Part of a small language model's weights: LayerNorm before each block.
Each number is 128 + 24 x the weight over its row's rms, rounded and kept within 0 to 255. Layers, rows and columns count from 0. The size above them is the row's rms in percent of the matrix's.

# layer 4 attention query, 768x1024, rms 0.0527, rows 0-46, columns 96-127
size [140 135 148 129 143 145 138 129 137 140 144 137 131 133 147 138 140 139 137 142 134 132 145 137 139 141 136 136 147 139 140 140 146 154 135 135 144 137 134 136 136 127 141 132 143 142 143]
[[149 142 128 183 101 135 128 109 121  97 134 122 130 134 138 124 108 141 137 136 108 127 139  99 129 144 122 121 136 128 132 161]
 [140 135 144 105 161 115 129 145 145 113 166 102 126 131 137 121 150 105 135 112 134 106  99 110 129 179 139  77  93 136 144 157]
 [155  92 135 161 132 139 110 110 138 167 106 175 160 125 126 128 124 100 102 150  93 129 148  89 136 135 108 147 104 105 126 164]
 [154 146 110 119 140 109 111 103 135 122 136 120 173 134 119 135 179 131 133 147 133 125 104 137 115 108 142 157 105  93 110 128]
 [ 96 133  97 135 142 110 124 124 102 142  71 126  92 149 154 127 139 141 133 165  97 178 102 127 130  99 185 119 104 162 151 103]
 [117 128 127 139 148 110 138 158 148 116 110 178 151 193  93 109 128 147 150 184 173 121 116 149  84 141 159 121 117 142 135 148]
 [129 155 150 120 129 143 127 135 151 153 126 124 125 108 157 129 145 127 104 152 137  99 146  97 129 152 137 124 153 120 125 112]
 [156 177 135 146 122  95 104 131 117 133 115 142  82 158 139 123 144 152 111 153 122 153 110 151 118 144 153 122 131 117 166 134]
 [ 89 107 114 190 125 144  74 163 125 135 153 124 119 148  80 123  92  76 150 132 144 185 132  77 125 111 124 156 120 158 147  89]
 [116 113 132 116 164 152 111 153  89 155 108 117 155 101 140 149 143  94 111 114 138 116 128 171 137 139 113 143 153 105 101 179]
 [119 149 104 135 135 132 114 175 150 153 104 208 111 141 121 124 124 108 114 181 144 107 162 158 118 172 103  92 146 116 144 115]
 [125 111  81 141 126  80 118 132 118 112  73 138 115 128 101 136 161  90 145 157 120 156 172  83 111 109 126  84  88 147 104 138]
 [136 157 126 147 134 126 109 140 113  96 137 145 124  96 116 166 113 141 145 120 157 162 118 160 153 139 149 105 142 108 112 144]
 [ 88 138 104 109 135 120 161 105 138 131 127 114 129 124 112 107 132 138 133 146 109 158  90  97 138 105 126 160 146 179 116 108]
 [132 144 122 101 155 103 161 134 102 126 124  73 120 153 144 151 123  93  85 133 155 121  91 105 131 107 124 161 131 114 139  77]
 [ 85  97  95 112  84  92  92 116  79 138 163  70 128 120 144 127 159 157 139  52 151 127 120 101 135 132 143 166  87 180 122  97]
 [ 88 105 105  99 120 136 131  68 135 109 127 124 134 195  96 140 155 143 110 120 151 105  83 125 117 104 115 136 161 161 133 125]
 [118 121 152  94 135 149 146 114 115 117 127 105 119 142 119 118 118 132  90 107 110  94  94 113 111 149 102 114 140 146 133 177]
 [106  85 137  88 109 123  94 126  85 118  91 120  83 188 104 168 160 148  66 141 131 189 125 108 137 178 144 102 128 129 159  97]
 [ 92 139 145 133  88 138 156 128 110 137 146 139 126 141 146 154 151 154 140  74 140 149 130 168 129 123 120  78 127 138 104  96]
 [148 140  92 153 142 105 120 158 134 105 140 151 130 135 122  96  94 142 104 154  92 112 121  62 109 124 125 113 134 146  93 144]
 [119 144 109 149 116 167  87 119 149 128 130 147 142 118 117 147 145 139 140 101 136 103 121 146 115  89 109 112 145 134 148 117]
 [140 106 110 160  95 125 143 115 120 105 157 150 127 144 161  96 146 146  99 115 121 138 140  97 114 141 134 127  98 129 142 140]
 [ 96 131 121 121 142 126 140 117 157 135 142 115 126 136 121 148  87 145 121 171 125 134 159 105 199 141 105  94 172 123 121 142]
 [146 144 143 116 138 139 131 139 106 159 114 140  92 137 141 160 126 144 115 113 163 134 107 136 114 167 132 106 156 179 156 126]
 [150 119 100 127 113 138 106  93 124 146  71 142 119  96 124 104 127 127 115 113 124 125 118 113 163 170 142 115 109 159 125 135]
 [152 142 102 145 142  71 113 118 129  72  85 117 106 112  90 114 103 118 130 183  97 121 167 102 133 113 122 193  97 134 112 116]
 [155 112 117 118 166 124 165 134 149 128 105 178 143 129 148 110 152 185 155 109 131 108 131 131 111 104 128  96 110 122 134 119]
 [157 138 142 150 120 128  81 162 125 151 134 105 128 154 100 112 105 103 116 159 113 133 187 112 137 161 145  96  68 163 136 137]
 [135 114 110 154 134 137 120 168 117 112 102 166 131 156 123 150 125 129 116 138 158 119 154 122 163  86 139 162  92 106 123 134]
 [182 102 123  83  99 175 109 110 107 111 135 153  98 116 147  94 125 131 133 148 113 122 119  88 108 101 132 130 106 177  80 113]
 [127 135 142 155 135 125 131 131 105 125  74 110 114 119 103 128  96 126 134 118 164 150  97 154 130 110 145 130 114 182  90 137]
 [188 173 154 117 142 142 114 108 129 112 100 152 128 109 121 118 132 140 144 122 120 127  88 128 155 175 107 105 123  51  99 115]
 [119 116 102 143  86 117 160 109 165 166 106 127 135  99 125 119 184 116 133 139 142  96 115 112 114 144  90  74 165  79 101 110]
 [129 138 116 156 149 165 113 109 115 155 101 125 144  82 135 106  74 151 131 141 125 126 149 122 182  70 175 151 109 127  90 106]
 [118 123 140 113 143  92 145 147  89  98 132 140  92 111 104 123 149 109 127 147  95  90 181  96 138 146 114 158 101  88 132 110]
 [124 167  88 118 145 142 132 136  99 161  89 128 104 129 143 162  89 121 108 160 138 134 150 138 141 168 185  71 138 123 168  93]
 [147 132  87 131 138  94 129  98 149 140 101 107 154 136 105 145 147 130 145 109 123 151  96 132 159 144 129 134 139 125  75 108]
 [104  98 137 143 133 115 103 143 148 148 100 116 128 125 114  91 105 153 157 130 150 156 124 151 107 152 126  92  87 118 130 147]
 [159 165 144 140 123 130 101 124 138 124 153 121 146 117 142 117 156 111 141 154 148 134 121 124 116 101 137 129 103 108 150 109]
 [107 112 108 126 124 114 121 131 121 112 146 160 111 151 130 128  99 104 114 151 154 139 135 137 108 136 128 105 196 103 152 139]
 [148 145 153  91 142 145 134 137 141 112 183 112 149  82 120 107 104 114  68 130 143  98 180 103 106 140 147 165  96 100  95 138]
 [138 164 155 131 113 147 151  86 111 125  72 137 129 132 155 152  91 119 141 128 165 106  89 151 168 180 124  98 177 123 134 148]
 [115 128 145 156 136 134 142 117 100 155  88 112 144 121 161 136 156 119 135  76 142 116 145 117 147 142 125 164 137 113 140 143]
 [141 144 111 104 151 134 140  92 123 155 174  94 153 105 128  84 131 115 136 145 139 112 123 125 139 112 166  98 113 130 108 119]
 [124 100 122 108  63 137 124 134 107 124 122 141  91 152 118 126 147 103 114 104 125 106  92 132 130  95 105 155 140 137  88 114]
 [120 146  86 160 139 115 143 110  98 104 112 120 129 132 129 161 100 130 155 148 134 134 139 103 116 114 146 143 166 126 107 123]]
# layer 4 attention key, 768x1024, rms 0.0519, rows 0-45, columns 96-127
size [114 114 116 107 119 114 113 112 113 115 115 111 109 112 115 111 112 113 113 112 111 108 115 116 114 110 113 110 115 118 114 112 115 119 115 109 117 113 109 112 112 111 112 111 118 113]
[[126 135 130 140 101 114 113 106  98 101 113 118 187 108 146 132  90 149  97 136 108  96 138 100  90 114 109 195 157 131 120 106]
 [ 82 160 159 161 148 156 132 149 122 126 102 116 150 119 124  98 128 158 125 121  98 130 133 112  95 167  99 159 122  86 173 154]
 [129 118 122 151 156 113  77 133 124 141 169 145 134 128  85 131 115 134 113 113 127 154 157  91 184 150 114 144 111 123 136 124]
 [105 110 150 132 134 114 128 129 115 139  78 159 138 135 111 137 145 123 131 132 122 138 129 110 148 100 138 159 150 117 104 128]
 [106 113 130 152 130 151  88 127 141 180  86 153  91 142 121 185  94 121 139 153 141 114 102 135 139 136 171 109 133 127  96 100]
 [149 145 165 157 121 120 111 143 163 119 114 151 142 142 173 134 100 143 128 166 152 109  85  81  85 134 118 122 120 135 120 110]
 [123 161 132 156 134 138 127 125 147 142 138 144 144 103 114 132 150 126 136 125  83 145 111 100 177 157  88 142 142 110 153 154]
 [117 189 101 116 112  95 156 125 107 154 144 116 137 138 135 178  92  72 112  78 147 140 105 142 113 135 172 121 103 144 137 140]
 [127 109 171  93 134 130  90 118 143 125 154 134  95  89 102  79 132 112 160 176 138 144 142 136 113 129 112 137  89 139 106 103]
 [129 152  87  87 121 161 170 147 155  84 126 189 112 123 140 135 127 139 141 135 136 165 157 147 115 140 123 117 112 119 140 117]
 [145 195 143 120 145 137 133  93 137 145 101 157  92  97 134 158 119 169 100  94 154 109 186 115 135 142 140 121 139 118 122 136]
 [120 133  86 130 124 102 151  88 126 166 144 110 160 123  93 134 100 135 107 110 122 139 151 137 138 104 150 118 130 156 142 146]
 [116 152 141 115 145 129 122 119 128 166 105 133 114 127 166 124 100 152 142 134 154 174 142 137 153 119 135 134 116 130 165 175]
 [141 166 122 133  99 105 173  97 130 135 170 119 124 129 115 146 141 149 134 162 124 146 139  81 136  85 138 125 106 138 155 168]
 [117 133 126 125 145 169 122 120 112 114 141 138 147 124 133 110 134 129 120 106 134 130 136  99 123 181 129 148 129 120  88 125]
 [124 147 141 136 155 109 170 179 139 106 127 148 127 146 158  84 169 120 122 106 103 168  99 103 114 143 128  99 135 166 117 149]
 [116 147  91 130 106 153 131  87 142 114  83 109 141 131 117 123 130 127 127  59 150 121 124 141 122 112 140 133 157 156 154 106]
 [154 113 154 112 120 156 167 147 113 116 132 120 137 123  83  99 158 139 167  91  89 137 149 125 123 127 100 158 115 162 149 124]
 [129 120 105 130 131  93 104 132 161 145 150 107 123 133 144 149 141  99  96 150 166 136 134 123 104 100 104 160 101 101 159 119]
 [116 117 167 111 146 151 140 122 132 118 135 132 112  99 147 109 161 149 160 110 109 140 144 151 108 122  80 129 148  90 143 145]
 [124  74  84 146 129 111 147 108 153 111 127 108 118 135 138 133 144 156 129 116 116 133 129  90 127 130 134  98 127 160 126 154]
 [107 123 134 164 126 119 125  79 110 107 137 128  89 117 113 105 100 135 113 142 132 159 102 109 152 138 115 153 135 126 132 104]
 [119  91 112 102 143 143 126 130 143 148 130 124 127 173 126 111 108 164 110 163 136 139  79 138 120 121 134 119 110 112 134 129]
 [148 148 108 121 155 151 156 125 173 160 100 118 121 167 173 118 138 129 134 135 141 139 133 124 216 138 121 138 152 123 134 118]
 [104 143 155  80 128 120 146 145 131 131 143 153 148 151 168 109 138  96 109 142 176 147 139  62 109 139  94 120 164 123 156 140]
 [177 129 113 118 117 147  83 137 123 162 145 115 113 131  90 153 107 132 113 130 117 104  87 130 147  95 123 128 139 140 112 138]
 [132 115 173 154 107  98  91 141 137 138  71 117 111 101 105 105 187 105 116 137 141  91 132 115 143 115 139 194  94 144  99 137]
 [105 144 101 115 132 127 155 148 160 144 153 129 100 124 126 119 143 160 115  97 145 164 148  97 140 124 157  68 122 120 136  94]
 [107 122 184 124 147 137 139 135 111 143 144 134 136 139  92 113 141 127 161 138  85 150 125 116 143  99 125 130 123 144 128 171]
 [151 163 129 146 131 153 151 105 178 129 116 134 136 153 161  94 159 107 105  94 150 100 137 166 138 149 148 147 149 119 159 137]
 [148 105 105 139 118 126 111 136 170 135 105 115 108 106 104  96 126 156 136 155 136 130 120 114 137 100 130  86 167 144 104 138]
 [120 141 154 128 143 128  99 117 114  97 106 130 108 178 163  78 136 153 136 115 119 102 116 155 113 108 139  93 126 171 185 157]
 [134 137 134 106 133 142 145 106 137 157 125 139 149 104 128  76 154 144 129 105 167 172 143 134 110 157 161 115 121 104 129 142]
 [ 95 132 108 138 133 125 173 154 148 116 115  88  99 108 128 175 123 133 121 107 116 149 135  96 143 137  95 124 168 146 163 102]
 [130 142 142 142 130 108 151 129 176 170 117 154 144 130 118 126  84 153  89 158 130 124 145 143 122 136 124 101 114 161 143 101]
 [145 125 161 153 144 130 101 124 151 104 115 140 123  83  98 156 109 123 109 148 128 122 128 130 109 111 125 169  98 184 123  97]
 [169 105 105 134 134 150  71 137 149 149 129 102 109 180 120 114 159 107 105  86 138 151 146 161 110 144 119 166 118 130 146 123]
 [111 120  85 145 118 135 140 128 146 134  92 138 108 114 140  98 180 148 120 135 167 126 151 129 145 113 132 106 112 124 118 125]
 [134 122 125 111 116 123 159 148 147  96 136 158 148 122 116 153 105 129 108 156 121 130 111 153  42 146 101 106 118 152 107 118]
 [116 131 144 133 146 144 123 175 119 129 120 109 138 102 130 104 115 115 170 147 118 120 126  92  90 135 137 104 135  90 149 106]
 [151 119 145 144 116 143 128 156 125 106 118 170 105 116 134 126 118 165 119 121 149 141 115 140  89  86 171 177 145 148 116 155]
 [127 149 165 161  95  96 139 136 126 170 137 160 150 102 134 132 137 104 154 109 116 106 119  93  87 130 124 116 135 176 134 182]
 [143 158 143 132 133 129 109 142 142 151 100 154  83 115 135 128 117  92  95 117  85 121 153 121 192 148 133  93 102 128 121 155]
 [131 101 150 151 150 133  80 137 128 150 148  85 140 148 134 104 140 149 130 160 125 110 136 122 108 147  93 137 142 121 126 195]
 [117 143  82 166 148 141  98 138 149 168 118 127 132 139 151  82 107 111 103 152 179  92 149 137 130 122 128 106  83  94 130 138]
 [179 155 103 118 138  85 169 158 109 125 108 161 112 121 151 148 130 126  90 180  90 119  98 144 115  48 135 112 133 130 150 144]]